config = dict(
    n_layer=14,
    d_mlp=256,
    activation='tanh_gelu',
    norm_place='pre',
    init='normal',
    beta2=0.99,
    warmup_steps=200,
)
Each number is 128 + 24 x the weight over its row's rms, rounded and kept within 0 to 255. Layers, rows and columns count from 0. Numbers have three digits each. The size before them is the row's rms in percent of the matrix's.

# layer 10 MLP up, 256x64, rms 0.139, rows 227-255, columns 0-63
107:161153165097123093097120079086145115086109153128174148152129123120094146117110151100129131161157128103108118156131161146152090148145114142143109124086129110167133144125115173116104137147137111
097:150115136132109090164105113143119168153145164136139164125130116121153112138132140086140106170098122166099145132131176130115167133080153145146087109125111100127116073118117108097126101100115104
106:116070120127116111083102164139138128098129130146169119131120136121160105105108167129118163167079147121183144141135135118125136079109105127139150153127130174115159156152139138148118136159102103
100:135135117088119165164138123112135108097177170131148158132138132108138080084178096149108103119087107096157155117127115124160109147131126161134114126152137147147141082130082140157126124141115128
106:135131110128076101153160137146092123115133168090108160156127123114143116166129121107127141117145120146149103095115109097112177145120176129112085138089145119115136152132102102153155124193124129
089:096108143124173092102159138106112118154133133162140103189107106118140186176096129120141133169166090138124114115110135136092126137146138133110140149119109142145114130090148146099162138148110106
091:123131161132106142132111137103127146097201127178110145112116133159078128166120116132169139134117142122119139155094176134171127155150141140156085150112138114110137123136136087160126128134087127
091:119143125134145109153144115136121084122145109134094140136127108100147181117098100103119142118147127138090140129115151126121106185163140125155115134125108140117158163107161178120198151132174124
093:130142178111152083090175104132134130111097118120105131166117104127134182164126143127113055117150139136122097162127138123135108133111130138164105125139117105115149095082143169119143138122139136
094:154117126133152090127117146097095164095102099135134129136148122149149139148145136116159088113136140128118130175174178134144114139098139150115131107152115127114181182087123121160122169129095107
101:149105118126120092121089117123127115107154149143124130084073119073085105105142178106121133104118099163104148144115161092123098138129134151138138170115116158132159097122164123137132161128144105
094:105112132123160116100113129089112095085129083167095104144126130128133127150106167141120132127111148079156128099109153117167115116159123090150118151102122091092160181107148138131112095121122129
095:121109122153181165113145120179147110142162148135093134092135113142141087132088140134142121121133137136152131131103133185169119137147124169115113130127116096142120109127055107130174135125120110
112:116145162089106125108110096126103155123155154171070148176131132130112141116133154125118109133136142116118085118129074139135130079159100130102117121127135128112138177143126145124154175124085149
101:105151099132118126116112104110128155140096161114160165148131127125130149090114143185121089095081122136156094116156140186103124112133125118134112088121130144126118093178123149123149145123081121
110:152086097137130110161090058078136156105101160159168132111113107097116137128134112102119115124129123159125099116135152171138096148105117097131142117127132129109102108120152159177150140131127113
095:135122131089116142135149117125109164127109143163117110136075140136122116140140160122108150139088167136072145105157134127148156142077126157123144078089087096136143126134115089136092136164132119
081:128112143148135131139123100124112143097132150178124070109144136138117150135117143089132178085056145107123140150131142107104136121148101150123175119135142153147107107117121136106152160158116082
093:100120115131165093144095126157128127107102146153140111133122115164080133123107104166137160105103115120139102141183148111130099139145104145114138111127116135066123117099118111183146126162122078
104:142159127130153156124135162105138136112143179145110101147130138140113116145130153114187138161090117143098137134141131095133120133108097162108083145151121088084139122150094114188111166134118125
089:155159144122126148104132137080179120180127118105118126148126143128120150062115097134134132176135150170139098133138143119146128138102156117117137070116168120099124125132077162126131142137143126
102:154140136132102123100104113080140137127183145124103110126143101114173154135130144146163129147107143130124131114141146141113071141103154129116151093190163084132138169099136118137116079140127124
110:145118165162115139092131156142073110149163163123128163134123122137160104156145113137138163106102155123104090137158149125103121141139133151116186099150110113151184143094133151147124140118096119
080:146133149082099126086108165156156121167127155126124187149065130117131154130133132122136153117084145144133157144137130093135159087139097126140110104150144093127133163133123094129140121090134108
104:158125113125136172144153136171172145112160151144127142103114166129117107151139110149138181068096143103108122134174153146157099113085146130140130135125144114145136124125139088111138133124078149
114:148124119145114114109040127120141146134100139097147164168138105148156148100138120078113112140121154102148158120133137170147130140108120131119183113113145129135115165131127111096134111106078130
081:114126141111140172070131086104134106144093128141141140149121116111146139124155129129091113140162139115139100122098097179151140114139111144168146106112131136121206151113121136184117137140117150
116:104169125082121117157160135159119134141107158146157165145080113155139141112124118165126103131169147070132136148132091120115166135148114104168112128109121114129154148164111130159134158158158127
115:131098115135162092105144133130153127102162123170109112082080166111116133170098142126111082130163097095171091123101130138154140152114139147134149133115150163103116138128116131088152126123151105
# layer 10 MLP down (transposed), 256x64, rms 0.2, rows 227-255, columns 0-63
102:082121198094096109136116117151129164106111099112158138146134150156157095134081134091093086133152131139142164122113122130152124147158107112125110151132129139116142133124177167117123124120155159
091:140096141110080140112141125161151111078134118116156119118119117110088133135131161143128087100153122128127092152124075151123082090161113122156127139146114159125109178141130139154140161147126175
104:101160091102151115126164158135099151164116102165131105173141137183117143119121082097120123137131125115158101127149097122166102146098116144112129157168129127151099090137130118138156162128154123
105:152156164125117109115113138139173123103111127104139150100099125118145134110146127162155113106190140119119136156090127111051104118165123150097127153147167105105141105109140118109145136095153136
103:113124157124135112130073128110112180102168146143132123100102174125108162123172083175138115083108097107163152154122123148095112089155149123134124120108114135129113102161138138121129128144107140
094:132150113111128160149097137152177115088132090084119137101162168126157109113145136150122110104068182130153152136126110154129144100107118096125097142141147117132103126134116143164133129152175127
110:114094140148148107162123083108127111094118145164159118147161113096176092110122152126144142171110097134157114117149094131145152140142106136115162122114164165093086146118092143130097154132135119
086:154091149134153159113128158151122168143095171117163109143142133125102111110119154141152107142120146127140141145138098161103119085118085121108129142100160133155140113168091096122064144157122136
088:130180065153141136105101153149107091129192095148158100081122173158127122103124130150135150117140122102123127130119147126127129140127097141132105129081107155118120163152113115131099155108124126
097:134098126125111099116153152146148147118137154121167160141163145129119119133133177153104164160161063076126115135107082146131150104117138136126112088126134168168105143131104111143134099151138132
098:095128119136135129121109131123129161084164136153119115116151154112133114116172126078150119119047154151148110131156089146153123125134112095101119078135124142120154154121145117108146157165100152
082:091110124121141156115120146159153153099157146107146117163139110101100078110129163120131136077137141147120120162119088169153134137095146095149123142126145153148167130168163122101131148128175141
102:130129097100140129141128097118171110106096117107168164138135148157114081097099150155095099147146138119107159144117123138120098095103128130166112144109102142100129098165107118101065142115122148
122:161149117130143117157119079118170136113109096110160123141123157144119138099180118122091126110147122100120141148093120089137119124176159102131120156179170123145162135104101098127120131166150144
106:184090110174135127115126132136116130081119150112163106134109160134152167150141103077126176112131085150134124093146125119150130100156157172136119129131147148106149099150110095149138114111120124
105:106125123144147107101144137147117098151101102115096143131147171112158152112128098109090113149153110136135153110128116207110151141142125114138129126149152084085096163132084163105153121148141135
104:121104159107084125110157139145162137135126092143113145121118147153166106095092144127168152152128123078141150073117141114144137100151120102146116186134138130173146138142161099123148136111137161
113:116144112104182138144115149170083084122089136124127117131124139151111108161130176121122085137141131091157120111133135139153114134152162115168172119167177124141138096131129084138116124101139129
090:100131171073151101125125128164144108103090172176139154144135120129135148148097111105118100132089144112151121107146141123145097122102123123114115091120116152128107122128157117086139127071165159
101:122084157143135130120157112177163151111123129130126153098127095146118135115146160139127122130172145095111134122164130135108164086093138088150148139075144128102111135149115134104111140073083144
087:110147112111182138130137086161122122142128128126127115128154120164130165163144127168089112106104137128127072108132167113151123068154132170134176151138110143137104087110148120120105144110132135
100:147121187119134152134164112136124116145115123110153130110109093156147084119154123115099120153077110151085144097126143087108080101123113080080154117107124150151126141151140143144138148144145133
107:126142154125127122131178099155168105127135120158135093137140154148148152188102118155122149093138142141102088156116111148122102096093148119139130128132086169097138111128096157088146099129143155
083:072091128163140161143132152094142171096088101097088134150157095103162134134123131108100158175125137144100120103131155120125109133117151122147130149143165167099124143111140123128123132122086111
095:144141111132120138130090112113102162089124127126109069142112116167103162105148091138150178133146149122129112160117142164154104161144092149134149130126082113109129135135129094123102098182149133
115:095134124092141122091101092121140111143085112153152125172129088138155120104100160116137165143128155090098118128143141162138146142091104119133135118115150141141139153157116095146100188147101095
089:109147127081134115142105137110115110190130093117149102149109103129101131148115115109155129112157156102104127122134113145087084117154166172178173138120138138116160105143145105148110134132087144
105:151094155170118111132145125121109142124124131111128135089153073131111110149121150109094139104139091145127093119152148160096141127131157159134126111133104175129084149108140177145072112115139168
102:187107141128146137090101116124091117076127106125105126114138131108108127088119154165160167132097144110108161118135162136135125143147128099142160153095129095134149130124129090175110080151117144